Weights of a small transformer language model: 26 layers.
Each number is 128 + 24 x the weight over its row's rms, rounded and kept within 0 to 255. Layers, rows and columns count from 0. Numbers have three digits each. The size before them is the row's rms in percent of the matrix's.

# o: layer 15 attention output (transposed), 128x160, rms 0.111, rows 47-63,111-127, columns 80-119
# v: layer 15 attention value, 64x160, rms 0.0987, rows 48-63, columns 80-119
# up: layer 15 MLP up, 640x160, rms 0.14, rows 0-124, columns 80-119
# down: layer 15 MLP down (transposed), 640x160, rms 0.127, rows 0-124, columns 80-119
o47 113:121139128135124123139108097131108144116092149127101151185159140130152109110090169129146139147127106140084200107133114110
o111 089:124125119100122088199136118188086131129093144144108143145132134149123132105156118151116128163120126157152102158117144103
v48 100:113132130121108110144160105171112136134152133137179163139094117166104148088133134124179089182096130141091094078099114155
o48 127:100111115120165147144143131112163112124138109151135118123148107149105130148128129174121112090131170134164092134140131107
o112 078:059102115146175147117136137106117137144120143105097145101138091127119108180130122130150161113088104135111160116172089160
v49 082:159164130157135128127098159098135092147130099142125127145149127117152163124180087131124127146108118148127157120129126140
o49 087:137120141110100148130125136161166116144177128161167101118145125162109159119114148162110091124099146133158100146137174127
o113 090:080123117148161135155151101173107123136109155106140105167104118132105125107092146126109119149115105098125162143140133138
v50 098:131116142094117122149143176084079129146118116127115134128125108089087149089128109157151124125159117134148090141130133134
o50 083:133104156146105132142112114107212088129154128144138116102155103162117116156112136133126113137117124132116144099108107062
o114 099:172130133138136128115127128065215162140134137157102111106143091154146095139118102114102122165146154141136143133078131080
v51 097:124123134113123144083140161160126127151109175121134126133125097153143167156136148141155183106106141137175130140109126145
o51 103:128132149132144152127129104091113123136133149156130131097108140141118148217113125101141145130110106156148131099128072094
o115 106:129150113111143138154126085117135108107139129117074137118123128131157108089120098117114126121124142134133108074113117131
v52 091:113116129094149124121106099113100132098131167146124116145158133119142123160165081114139156126187087131111106124090116121
o52 091:108153131136151128144168156149124098079098095084122111109117101118058108105111146130108146128132158181097113114136089138
o116 091:127183106160144138146149138144118148106094109096110091092103108147129102116126101153085148133083151149136155117148133124
v53 103:105140120129138120125152147136132132076122125132111113122144094130092143170124111111154139107152134142148092106092098139
o53 116:111126116143104150155143145157077129181137133137134113103115093132108165125149113122125130142149143090122107114096141141
o117 094:120179073167096103140119125092119125163104106142119131154100139167148102130127125130106085142161147117152118144094158101
v54 095:137124147128093097161140146141087085147149139129082126125088141148132107074169082133174101155117129179116100125106108107
o54 096:098115134140162137106158135141134102133119128145136119166162062113121152132073146179126114152099135183157131134138125128
o118 098:104115182129153175094159159124168126115114147092119131141125107124131133151093115149121166132138158136132166117121139133
v55 107:112143127135115132128112144144119104097138165138142151130092073114144171136138142126115109098112151117124121101145142155
o55 110:097136129113151113108099119143115113143124149130089114138116124114117070158081102130111158088134140126145158103141111126
o119 096:037142112123140088119120151146113103144143159072079139112131102133123098134090109131139156121088179128135131100128116191
v56 108:133155120127141140097131160118119131093121220115136130119141105122150113174143144218124101138159113107105138148154154109
o56 127:149140144099113106133111159102102168098101148117157174135134155129148092115115135114092173130136131169149165144135117089
o120 084:151173121113123098155117119140113106122095104133142162182157168132154110092127144144080116100150188153169107121134135096
v57 103:137139140136152124135137152161156147119124136129156118129164133197121114141128116162118191113055114139143147112125176135
o57 111:143115150152100120120139147073091115144143121087141165138126133122078150137140098129125132140128094124140097140161097106
o121 098:135133127149115133125135117127112089140189127109085097169106171097088160112111108128142084120143122124148152092153139132
v58 096:164141141138107121133192162142123135154114161123107145109126096087083078154119140139131066110121127117123104119148118128
o58 103:026114151120125130143138149166132153097098145111136165136124107136158134147101136147111182157119145137129133107112102150
o122 091:065133159099093113062100149136137135128085105130155158149170130157152140127089128142143146135142164118103098113067102124
v59 104:107140118096138153126149131144130134107148118143156165113153171143128106141148126146191169129080117113104122113094069124
o59 110:126102080115139114126155141088159121135147090106148127083109121136074120180143110117116144121108148153185077133153126143
o123 094:144146083099154154119119106116165093139158121105104103087133118119130115118116107082109133108111130113147138098138126135
v60 101:135121129125135132145173136114130098149136095121119106142155133170101143111119159164147140173131111127097107132084123113
o60 105:162092100138108129140136132085149158153155101173173091093131130155118164158143084139125122124136148127190076134131158132
o124 092:189104163160135167122109117053159147094146083170151115125132166113125126142144126129151127111186124099165129127144175107
v61 091:151108143129157141118097150113120123129158134124135156125151110144093118169158070162137129117141122164078110120126141120
o61 073:132090101108109165140125151116169128141156134168163127112149132127140088158128157138092120155100106154136159144139156097
o125 090:138114092137124155133143140108146148142104106160178126174135117128153106164121154135096129149094126117160135170128140065
v62 101:126121092125125125118139127120172126148149122124127131103111189168127065136172113112169107137146146120079153130122138089
o62 112:123142089110133106132132141138119168116113130147119139161168113131189142098103150135079115114092128136162076161163165147
o126 101:141101166131103111138141157153137151105130113149165147148132136123140166109125145130100145138110106146106137157134130096
v63 086:111124122103131112106137141119127176097097142121105118121113147126131130095148138140130132089117094106154131172132163111
o63 105:165141173126117137149120120125122143105136148112104151141126152133167115134086154106088119149128067114087122126127088088
o127 086:184112166141121120147135135112183117109182133143111082135099140155149121109148115139102080129176133165141106112160102115
up0 041:108145174159118114108140132132102155098087102098149087160140115151155136124130103107146112090114165100159095133122163144
down0 037:089138099083123103134084128163119122108112169102163127150089128078130121146146112114111081123120158136137116148118127150
up1 071:147157125160123119158138117118118127139123073079121073124072126106120150155147088138150110121154114130135148109081122166
down1 076:155137174126171130121129147155133123152157134171137136085124109095132119140131141094122118142131132113148118135167149113
up2 042:146159148135107096094108126169100142130097101085136144149121135145125140092109164174139151106059135134121093100128142177
down2 031:113097124102150175158102127128128095120122137184111134117157148077102160101145116176137114160141172092133093125117050079
up3 075:128136137139078150097101137093142102127138111098167076107077134128141120099131096145150076115132132141161142098122143154
down3 079:117134135136169101123144129134127100125158159133104160146152131106128101126129151103110167162120144122126114128131096118
up4 092:143165116147078122127100119126151046123140139113101083143111186134125122108112126145129139129162136132111148109118094124
down4 090:144126100132120148125148140103106154088157111168097189109145134146135114103196145146138119140131139158128142111152156081
up5 038:152120153119098113100144117138093106136093118104162144143114146134113141105088098129131105099136143120113137096120121160
down5 023:159126110138115114158109169129134111113144118150074132098118150136178165119111088109141109099117129151111123115110133123
up6 124:132166127160123126112128103110152079124106122104172077136147084097139139083127086121111085143155122127101123108161131130
down6 122:141091116135116084142162121089172133118127093105144130179153110142112143089080097093167113135149156146129124152138098142
up7 104:110125122148102129086153106118129117126120159116180124140134117157127101089083143144141117174125139094117101109132106172
down7 114:105160107142146105100108127130118137106129145159119156191129136124150136127142098142139090106135138170076125112129141130
up8 114:119121164126122089133112126130101141097105115124127155146118083109146183145137113175132116088148123139145090139150164164
down8 113:195139143142181100143115087132109132155149091141113133138118128141120102114137144156134134120157140143123113135122135096
up9 082:128127133107089131133121110125134141175087131130131115116156189136123130125092137141126088091099165118129138097131153132
down9 076:125123139125129121114135167122152152138057122139157127134138124120105130139157126178144123096147123141100127147141119129
up10 115:161164134124114122085097110120134133096104162090119118136106119136117128140094112130138165140110178107137070102154148164
down10 114:130130149121152123120159103129091087166170142124117110141103090104141125127170133132127096121155160145155104163139182115
up11 092:105152121140114110109121069114126114121083156122117123133120159105146110161133094107172100100154134119151157100145128133
down11 098:115137134141131129111119097099154106117144128164125142106150125106136157127126142124169096145138114127129106171165120163
up12 107:124164120112115112134104105134121130104083124077113125147118127182107112141106116165134098143102135127117122141155151095
down12 112:138097129145163086157118084090138149155172106114126116154075175113154118139066134089136133119140152129140153155138110117
up13 111:146148155117114096142167110118114145096103146135144131145148096125112148097107111149123153116100153146136116098150125183
down13 113:124079145098092136122140167160082141107153156090102146115168158166134144132110123126136097158119116153147124145111159149
up14 088:127150147136095113125175129107125092130125105139108145126118131088153114127129108161180110117124109142092152115135117129
down14 092:144157107148124159192158147150153105128161134135092102123167153157144116106145085139151160152185171128085083127114129111
up15 097:149150151181125120137126133139143082122134160138154120143082151120147099131118124134154111113144111127099139075163133123
down15 105:129143093153096110130116122135165144144162171197160134101139131105134095136197116113135095107128115155142109143168122104
up16 038:140159113146085112094104147138103110094061102083146136161113169144131131092096120130152104110111146051114094100104149158
down16 035:176091142141096145102107139118100109162113152108125133148079089144149130126149104132117099131112123178166127125093159106
up17 116:113154148153125135088089115168149112101113100091147128142090109175105177096121125149141170139125141113131081133139154131
down17 111:141111123149118166142119130132114088157088142086107147174149107156162140082127148142112137130161121121089181096139125096
up18 041:123128156132116090124099104121074110127090147093154109146150171167136143103118105120147106115132145074151114075134171105
down18 035:175138101126143107189158115161110109115117102104108127170140106126075137169145110151093121129124104169109109130121142149
up19 097:101128139170108128151100105103107123118105096097156110139092128127082140143105078101116092142082152144164151130140140131
down19 096:119121174071127142138122139174151142166132116131115106120135137138159180102089117116160112138123112142140164110081160116
up20 106:146153150135110074128112149154165138167121132086111117132127130140162176158119160150157123113128138109129079111179170114
down20 110:177154113135115139143124096111148132166139125182120150147098147151131082178095089127117163174135110094153121135175134142
up21 111:139118148108136110092116134191124113133072125122143073133141128091132132086120115104155074099120138076113124065096126143
down21 103:116105122076135159119130124157140156093133118135131118109089139157098140097129098124109094133116178183148092141138161146
up22 042:155145152118097119092130115158116093101125095101162086164130118138105135100109099124147102100106165127130110095120125159
down22 033:113138106109130155122120173098147106099121131125153125149125147168125087133102128109108135115101151121154072127121103118
up23 042:153152131129139095079131108125074117137094099071123089156126132119127131103118125095144135117098162097122087076102125179
down23 030:138146164136145103129150127103171088126112150098120138162125114131149123175119151108134192127105084169160138127116124112
up24 111:142130101124114115099114126131138096114121130153178145140128146117111133084124085124155098102126106118134093068133118138
down24 113:156115095133112144093139134148207119099119148106181174172131076087109115125078103140111142073152149135139152110145140144
up25 111:140135173152132068124116129148118121126119163079151134149116170121108175138143154182171106125134109156097099127126148128
down25 115:165092087150140150124088090104095098110122143163173155176125148133081129145184160130084140116135120127126139118117096155
up26 104:142143149151129125081157110182075155108119158137129144136127148170121125109089120105165133160109126134119114112098147130
down26 100:190131147070158162110115130113096147134129142127139127138139096116121059164102116095122141153169133133181136124151092126
up27 113:156122134152156143117142101151097106093130143080181109138142124095164098095081142162131137116136099114097113130144144184
down27 108:165153128125096163114090176134140130115114137112085125146165124100131154097166176147153129137135124080152166118143143135
up28 117:117167155096124140130120096163114090101132135125134119137124113140122138118087150135164120103091130116144086118066122147
down28 113:112086147184148067140106129100122141103085185113163136147125135117162133115124139129133135124152166155154108108162166129
up29 093:178156159176137087091095104063124094140156153116134106122102169094128156135100091105174104137134103140138113127083097129
down29 093:122145131123079131126116163121101123108104135166086151188129125111166135126140110136134129127103164129134136133112117177
up30 098:193140127134119094133136128136139076121127176076128129132120144140170134094078161112145140102112148098170096141132118140
down30 099:125114161086123152128119110200131190146158092118136126083093125098140109111099149093128094133126172109132122156141143126
up31 089:098133117151086140119124112140119075145105140127129144131133099099140150067113127102120093151118137126160163122095124134
down31 093:153133130096109128104127132162153158139146124114140121083154168129131168157166132102130072119152123095091137114125098159
up32 092:134105153161096118109064104123117120179137171133151099136092135140136146112144115157156116106170095114172114105141152129
down32 097:124145139112163113113129143140130134116137112087152140150137166131146156154156139148124156102108116083117131136116128140
up33 107:153188122168079140103154163129129107117120124108121111172132141149134130085111141179138147073114186137147148118140119155
down33 109:140119134108116170132144119137127160109135106119079134109081136142140149109168117164125115116128096146125121157147094114
up34 103:153146111200107131132148136147087113093143104145143115120079150132134110109096145121163137114133131105120105083118105141
down34 108:137145124119100109151147123097134140131159119169149110105125113122137150124141130110085142156109104122130104116117144104
up35 110:121126143150127087132074091116112127135086124126170143184129160054107130159135129113129135129131148062104109138142154137
down35 112:172129124134100115117100124130141131138159126167132088135136115118117140159144100128110139120142141116124127086128158153
up36 123:181115170114130079133124146178116138108115099096104144136135151144098136108109101126127124122132126143072129112155165111
down36 121:103144124123124098096118141148124137141104188123139091151133135122125122120132143146128106150117091106130181150126099136
up37 091:139114115140098132117117149174112113112112074121161080117099132084087177087128149138134124147153179095184110105123128142
down37 092:120113091133154108149136123134125093144104134077115120161171083091167139135128120104115136141087112108150146189116133141
up38 106:162121132176118093087114137131140114167125150110126162129105172123125165100097173140106168055122183128111116096127141133
down38 109:127152134084087206126062100145115103114092101127107168147154093121153128095102140101142138154147121140149169105143117128
up39 103:136140138136112109136146105074120128099122123113128107124136154123161131133110144177167154086123108136120186127136113125
down39 102:119138120117079143095102124128161165093139132147120123148136103099149137110129102093149091137129139119121137162110114165
up40 115:120135133168141139106125099152128112157123092065137134135127126173154072048126136118122156132143144123167091106150150167
down40 117:143148096132107141148130147120141141122134128163117122115178118117109114106153140150130187101129112107131136116159080124
up41 120:180169167130104129115124129174146087152132133096133116136153170114127106090112088166151106115082159123113117100154121152
down41 115:158117110086135121082122117123156089116118168105141124143182123092105123110134117117123168155093152140117122120140122159
up42 121:160173126151135113103127121139117131104087114124157118155106101115154141108090126150141148145152168155145124118124109114
down42 116:141119157122162134114137124135122104117123144096107151128116109149161161188082152144098076103145138063095157087083116138
up43 104:170117142134115077131136132099152144131113128127130135154103132127146166085136088140162129122094129149143150106127129147
down43 106:117121070133086121145117117125145128093132140135145130115108125144114130151125127119158139115141183147106143130167168139
up44 104:114120126164122121097159118146098149116105106120100120120119139145145157108123154138128166090122127144125130088123129119
down44 109:082139124115153075159114082142125164134099119100068143113133177136185137117148124121125112151114106103071112089080081135
up45 099:157144119167072090122148095140133117124137164107149195113130130094172090120105123122168118132086101129129136065131112169
down45 105:124173157110163111078099149093138134160136179138128092156144124147096118125136152155077095151157132134119164154144143122
up46 098:132113133125077102128116146127110131160123126139138178123138139164112136095100150119134129134092181100153090104136090171
down46 105:087140092094136123150125127160125126132076138142119124175105106153103137116113157140104096150161134141131101145104174132
up47 118:195109127087103094124116085130117098120123136107126154136125123112144145144108110146136147139149103145126132111162132134
down47 112:109099124139152111111161141116196070124120085122102176146149115169117108117116146103137113108113131141163098127081082138
up48 102:139129137158117120098115148138152115133123150098136138147132097135164112127123137123142149133099137176126123139134121126
down48 101:130159074162123122143110166105114133109137107169122153125149161123142150137074119131107159176083082097110102116098130156
up49 110:176135153122129056140147141111149121138117111128101129152128128168117154107114129135103124098118196142098091105109157117
down49 109:101120136137119131154088140146175171108125131114145169107076122103139124142148127107109124120162124095142120174139143131
up50 113:144155118114130120110077159154114096143084159110107099153114097110089151123102163112115113125097141083107115134134130123
down50 116:188080118131123152133147132160129161141126143140151101124121161141169129102119126088143135157096129180104109141056080131
up51 102:164136118125129110097152115120135092154123082108141133145123106117160129146078114091153125070089145115107067126164149134
down51 100:104113183112098129064130157132113132103157116082117097111119123110099129118109142124143119146131140147126139153168102109
up52 102:130148163128116146123127132185156123126127126096140097129115159117131175152093110105175114128125140148113127100157123104
down52 103:149153122151107167087124130153111120140123143152154110143117144165125099159110119097115122144134138131110136125092143102
up53 119:109123165140122064155152131118088089110109127090147107160072115164137133106096108186168134136146113146092085135136122126
down53 120:129135119140132099134116135110132123100125131117107184162144094117109129115126111131129176139136092202095103178133117105
up54 033:163144136152096099122103114109102094120079136092119094165145142143101127109134115141141103124124161138150085084127135156
down54 007:116100126119148151152130145124129140127143114153096142138126116121142123108164136136096142137151127140143152156105146140
up55 113:173156152118129105144122148112123066108112140086128114136148141105132193136148142155135158060130117126103161136166132150
down55 116:123170140109156140104121165148161120148110146119101099127143146116127126126074118121131110128124139173120144153134128118
up56 105:114159141135148083108115161140152133130129161107104140129132148134155151134136157104196132084119149113083117112160124140
down56 099:100145123164155123118144136171130133091159127180143153086129108117138140175154123115151142112146154154129122126130101107
up57 090:128132105136116114102127104115116086115138169086114097129082184166128179135151088160143099122148166111147163098096129108
down57 101:170131116138117150107111142100149155115223119121138162096094130145173126127124106145160116102108156121117100162162124117
up58 042:160126156119098127128146114108086096129062123089156112173126137139141149112135139115138103110134164104097117108143146150
down58 032:122090103119122117159122140117137155096135125118130119117127161068127115092122131134109152170124112139127118131106104098
up59 079:131137134114133069113127155125134079151121122111125149157131134115146166129049114121107137139098146146095088131162137153
down59 085:128137122152142080084131124120130138139087130093142149136127145111120081132101161134141132126086090139136104135147145130
up60 119:135145142109132157120082132132124094127108096120109100117114103147082108141123108106120134132090153141095081147154128162
down60 109:143100128141097184100174116087156145141159128103134103080149137112131099111135139148154161159144116156119168137091062103
up61 097:134165166145124119140118135135101116119115137125107141125085106118103125083140097120152162137092142071131125083104141177
down61 089:157153103171125095161157103111164115151207127154109155070154154136162114123159102157151131131149058135110141148118128089
up62 104:117127140106131111147141112114098118153117119135144128154135111114168140095123096111103138132074138109138159120112091138
down62 105:098115061167181206143167116146136118163159144103153098115134116106111183146105102116114117119172144118111132157161140102
up63 108:138172133161127127131165103163133142110117120099180144150081097134143144087096143124138148104153171091115094111140111186
down63 111:096183142139173134148111118154169148127097163155141136186113097139142177126119179147098143121178103119114152060157148122
up64 110:127163173145128148151114110151115123107115175096101110142129177133109110122085117119117114134106163106089115139118174097
down64 113:122131149133121138134092118122133173128141123139174109121151091089120144152099134097170112123131110136145109140130140149
up65 119:139133144167119094080121158111135089143104092097175134146080116102112134134137096150155078102164115130125090118142102150
down65 114:129121145130150083088101110157125137124102094176102142144148114127087111157159136138056116132115113146117135105091117188
up66 041:147143155130088131094082141149086095146088102074134080138114141114129127137089094149119132114114186101108103122104148144
down66 022:127111081129153122150156113134104122093115149140151145108125135126145081126151134121135130084147111108108118111132097145
up67 100:122146151137073102103129147174124100128128098110116150118102119101128155142115124087171118095134117117133144090161099146
down67 103:149123133162149133103150135132135144099142127113144100103104124127138116169139168130100125121100118143115170106161137092
up68 109:128173189117120113117171088111110145104115111108115114139084141154117117132130107122156086089106141136088109105121149143
down68 107:115113154102165106135124114107139102122192149145126109117062144147117140141149166143134110126155121095135137140118134115
up69 103:134144170127106088128074103155102097113119131137164096127146107138116160121110083091161126093184131147105133096140118148
down69 104:115133111142105110166109098096129155168185123131143106086130119103126144120077118110114125111102142098118121113158137126
up70 099:139116148153086142112117091148114108089120142086123143127172107113168124109127139062114143100123136114133124081093095119
down70 100:113126156114158118103131117107121136135133121167146113102194144150157150158109151114128149107110146109092162195111131170
up71 109:154109128142117129131113142133089111127120096100148172141130149149131096127121088138122161151113122116081122137161147161
down71 105:109111157125139136127127110083126089125144108119130110145103111076153148170106104127097146147126121150073181137119132116
up72 100:157154110129124106166083098133124133135128100068126118128130162167137179100142130124117160131057128120131102162145123138
down72 101:136154108130105096089119133144153079144158123125091088109148121136077120138153124106155136127081098115129093169134102074
up73 097:141118122130085089123089145137115134173125131121136086169105173141095147153146082144149105081133142079102112103127150144
down73 093:107130146133124108193107138122098093116127173110128125171086149118109155153109176126144102106104127142121092137109123153
up74 126:154113131138125104087112143119133122147112105131139154160104116112093115133142097096124076101130132141161100100105091159
down74 123:152119132119111187124131132145127141112141173157094154134154132119133136138104121137112143162124152133179149134136165110
up75 111:142154123166133133137117108120119108110127144141167129144115159111113116087094110165094101115106123103097148111129184138
down75 115:157127116129129134104108188078119139132081143141124126162117123093112149147126118124139210129156142088159133068154123141
up76 110:134134142163143129107102134149117139077119109122187127145139113138107149134111072100106098142135149119163129105104100171
down76 107:165111082131150125118126138130165132102113123137105192151096134115128143187146135122102115146125126090143132136105172126
up77 102:116138156149090127080121163104127100135093160100090133117119100111113150129116172143145112101135130085091114121117188166
down77 097:148083133124175137154119134126130125093150132131104110148153146152130089090149120138086151134110124204148108146138119089
up78 106:157096145140112123126110140111091103095109076109119109154138135131098145086124080128140141122100147161128143117104101160
down78 113:125092145130117088173131083118137112118098163110119111193122161132138120139142139094095112140119139133144102117136161126
up79 111:138113111123132140117163100170107123125124088121151135129120187109135091132128163096185139110108132137129094103108134146
down79 110:111164130146130153143148103108121105117186114106173159092109118130126099143096175090183110104113130169121117112114083153
up80 085:140119176117110124131160111145148071150121139085158088120136155130122158136122112141132166116187137072151129102119130155
down80 081:145125115117154108143102133101122117094205116148177079118141178166132124163179134139132137143116134128148109125140121111
up81 124:127136125132130103146113099125130104144119155119153135128112133129131142148121147107155110102107135156145108097127126144
down81 117:131136077115138152129098134122161127115154095151090126158098099120161154130086103163111136118082124097122120163118117133
up82 114:102128147144132108102124102136081092173101124125155118176090148085114108137122144145120096131146078082080138094154161128
down82 118:105115171119100137099104187135120124128125095179149097103134134109135173116162118153130155158141121154119151152145126100
up83 105:105130165118130102123130089119145073105100134107131116137084150149132104070105094147144134131140130130084112140120129158
down83 108:125122162116148114118144114081141113147148153133070138127113130157064114093128132088130170139112155131119133121148094157
up84 103:162142114107101130149147091142128120139103170123112147122089155128141188133108117100124136115128108092148143125118158107
down84 108:097127181091105148125127124189180118142139105103093124131107111165156174079131131125127117102120124121159134140157153117
up85 107:130144156117092119079098086165150095143144165111138150130121092123137140089101091160121114129127130146109138108148164128
down85 106:188146127130141102138119142129117091142137132162102157151144146147137112129120107167133147166152164112134093096143117118
up86 121:153143122153139119143130156137118092123123154088154079131076145131140147120059111107147122129119163126119135120144165139
down86 112:155083123122193119154128123153141113126139109131127147126127113117136093134156124124104119203146143123131129109152161118
up87 042:167122151143088088118102126143091098119087089084151118196123162156111118116100136133138093098107164115136098111117153148
down87 033:134090098116135141141136114081138156120151146166133128154137146152139099142163094126132110146142096122135115134139156136
up88 111:142160133179141077113163066129109128137117149089151124130118131123124128083054159116128106136119133131123135092124164138
down88 107:136132100156151151105142116125101093174165098096122108127110111091091089095121125133085142180154138141124115189084148113
up89 104:135081106160111120137115094124131102128127187084136125139088101144104117135123102112140105096159115120122105143136132127
down89 103:135151106094135130118128134117119113129124137110118117130157150093146093103128123140139181121104139127115132137121095129
up90 058:154084156159093124123126151103154104088109126137122123127136136137137105102127153140144137098137099115120137116132146159
down90 054:103116144139138111161118129134118141144138116137137129171121125154165144163118130127090113150088115137124114126168099122
up91 115:112131167139093086123117142136125120129102102078109107152100099106100141159130134187143096116145125093068128100119147149
down91 116:113119181145132123121114154100112156089112137132134147173126128149115166162093151142084133160118156127131132127123117131
up92 104:127127137134117136117134088187118128149127123126114146173143135138103100043130122109133111127131192107093070120131152139
down92 098:135135130138131134125107121119139114157153127165133139085077139149117144139133143134140103144181161138164120107087136077
up93 107:111113101117060105132155118108125110088101114108104121145122176156171117109101128125165116106122133068138098106135091118
down93 103:072159153146105117094126132107103149100120137147109155202132159124104103113112139147123151102112153121122119123136117146
up94 112:121118098095114142097122141135110128098105152089134127159103152193134112065102144128119105142107161125151123144097124166
down94 118:155167142152122100145117080164080122119124133155109132136169121100155161120167115111139101104162089140166153173097148117
up95 119:144139157143116131110145117151103121065116127106142117127171135127146071120110107123126125119133125109152079108164150169
down95 112:077110146172127146128103120137145112154177145135108089129074118147138123120122141164148120112107114169156129108145113117
up96 050:174146150124086101128085153158097103125112141099171129149112129143102133097080152097136116109125152085115102084172126171
down96 047:116112154143116122143142125142093107116102123099103176167107097167135102128128135150123148137121113171153158163162174103
up97 099:134178170102079073142106134145115127125143146130160142142089139163130108121127120153154130128125115098099132091100110177
down97 105:103119105100134143135142136153117136130145159162098105196145094152116155113092100148113113145124133157112156124130119110
up98 044:155154154155116131110102100135105119133098105083152084135123154099135139096112108119120109100100176090146126105105121163
down98 038:147160096117142136122147132115111155174117107121121124155119173111107104130130147140083173129156129071130101131110163137
up99 108:145144138152140116131141104139119133117103167110178073152138144110134158134091155142110082082186121136134138105144130134
down99 107:120129127104091171135166153138133104107168115121155103137161127099130121117157116122183130098105110135160121107093133121
up100 119:130129121121115125075127106152062106148137133116144073136155108140119118163119112104177091114128143131121091105125135134
down100 119:115145136136154097107118181113129155087114156144128155159125165109149126122143123121118156110123115085165133105119102126
up101 101:138109184132115087135115125131132135112122103123152136134116165102092172137073133120108136100109190099125142120151147138
down101 102:143092115184146163102116123111101119083095130123112129166132136116145134191119132131114131116138179110153153134146125120
up102 112:108145119147142129129080111191134137120108096127120127136138109098091127128124096085150119112124133178124079127126113127
down102 113:143099123127126110132173052099169190147143117153123162107178113113094145143148151132132136118143152122107155140133090155
up103 107:108121192141142095114157112105142086098138095114160139131148128132138141061099132177137156081105159146115108106177110170
down103 107:141127202144101182106119178139172120082122136095141194136137176108120141121135130174136141146117121131097142141081127103
up104 097:183113142125106069133132137148093146109082131123110116114120129121106170124119134172143085091112146130161068140108159147
down104 107:109068087109115134145144154097146110162119134158137116120082153168134144113103154136142103124135095136122090110137122090
up105 098:134125119125102115123108137118129088124139176113142106133138155111116190127099091126139101113052103136131143099129168122
down105 102:155149126151133128127088155124101162125172093113128097103121088102130154134126110112180106170122143091107125121143116141
up106 099:141166131111140111109123144157100115095133173107132121140144165127093108072085132170152111117116153098145093135146163107
down106 107:135130132119168175103104108127164139140105137101161150162128164125119153133137118122141125126132140153084149108184181147
up107 096:153164138129119134143118121121137146118126110130114161155130135138161145131076116153124128102082140133089180128129130103
down107 094:112139167151116131138140153116101106115098142159133134173140110150140182102106132119116094149144157132137109072162096116
up108 108:150121128144089110135110158162082128103124138115131142122115122156137140112127107100156130089103111108086097083124124171
down108 109:101113131135115137155176169102143126140148148161133147124123102080112133144139098125120163120126104140093145141135110111
up109 085:152158128142113120154097105171166094089163163109138078100108146135105138122109111142138083139122145139133114126106120140
down109 084:097126085157174138076111147123137122110143143109096157138149127102117121075096112111095131168150149147142150096155149144
up110 105:174128140101131104118136130174143123115110119130139154152166118130136114093134123087123120137142136106057114114142122117
down110 104:120107116197142123146113150155083102099128174141141118130108135161140150152106152135142153078119135120099080135081143156
up111 108:174134128125101098146139097175126125111139118111121134117131136121115108092132145092143160122100116108088088147072121120
down111 106:119167157117079141111137112134111144100144117102131102092138088117129095157148129104137127186166120090141132122163140140
up112 107:136135139127113125082144105115125149155110137114138144145087144126151128124158119112161149103170111088154153090129115177
down112 109:158124151128120121170166141169178147102138093121154150123101053135120131093154096118090126131143096099131142098130107118
up113 109:159159167127122094120120129142118120101134152118124173159142125162163133105093156131135153145097151166135135131147088125
down113 107:120140163161122150122112140139168143144142148138110124127132105099106155077102179100108165143144122156155140172120125119
up114 107:133121148114086124141102071146116107109084132102162116151101101116176123143114116143106157079137123110096132114139096144
down114 106:114162122169099141129117152107154082144141102098120106138122145183143155122154139124131133111114098147109140107145115128
up115 108:133136153132112125146126125125118128140117146037126131155149105126090167128087126104125155096087101142099122151119131161
down115 111:127119146091158121104128135126143106120128140125138131155138123121144165155148149137089076116080113122148117143100090146
up116 103:161146151093085126143077163148105151084105149113139106137101128116101126136124104170156125135135148119102114135117140176
down116 102:135106119126145145134106079093135143146154079148119076135104143116124129180135148115166120123078107138086124146070108140
up117 038:166112156142139093117106127161087076121093101122145094135116140137114157106109133131143141096116158086121107109142142152
down117 025:117139113097169138142121109109138135188132144156122089128154166124114114102137140120100094124121117134125104135133147078
up118 105:162128132136105123092096153123127114112104120085120114135145128110091110128145145146093163154115183122149141114147124192
down118 103:123152145092121163107129166121138107077128132106117131178143090064182119118107104112159147120092106120130109107152135104
up119 085:154150125140131113137083088169124122149083091106120125126114134119114152121133085107121138123154150136132089137170142111
down119 088:135168115139085128128139191134128145155103165126105132085167114124142114109151141136128127116113161127114164097139143116
up120 107:123108143138128133140135087121102098121110156128086139127179099161151114145131102092141163109146130119130099104168136162
down120 104:110106106121114134156100125125142166135126111063123136105122144110167109141095117155117123121146124111128188104129117112
up121 109:162125157150079130107140126135135094103130105124139137125125145125107131073151138116149165095117140101162131097102100140
down121 109:137090063086130103103127114119106162123080133119175126138120114099125093094101162097089104092155115117121121109173138156
up122 115:117123121138076121097170091174094118114075122111134117136160196133101111084099145109121081123108148082093109127098091118
down122 106:135165189168141127141130138132118133105124106137134103170118128145135134134153127119180186137150133134181104112177110152
up123 096:131128129106180089072119140132110096120071127134126124167130147125124132086122076166139135130119169129158104130122104147
down123 099:068135124143132157104122144101153148130105161137182128151177127145116128137143128152166150132127108101115151091108135155
up124 101:138121167158086097100140142105110104156087122116123121191139111139150134124116135149100104153167140125115091099136156148
down124 102:159113159117116112098109140075166161135124145135116147154125177132120113111110135127116142116086141145108118143163107095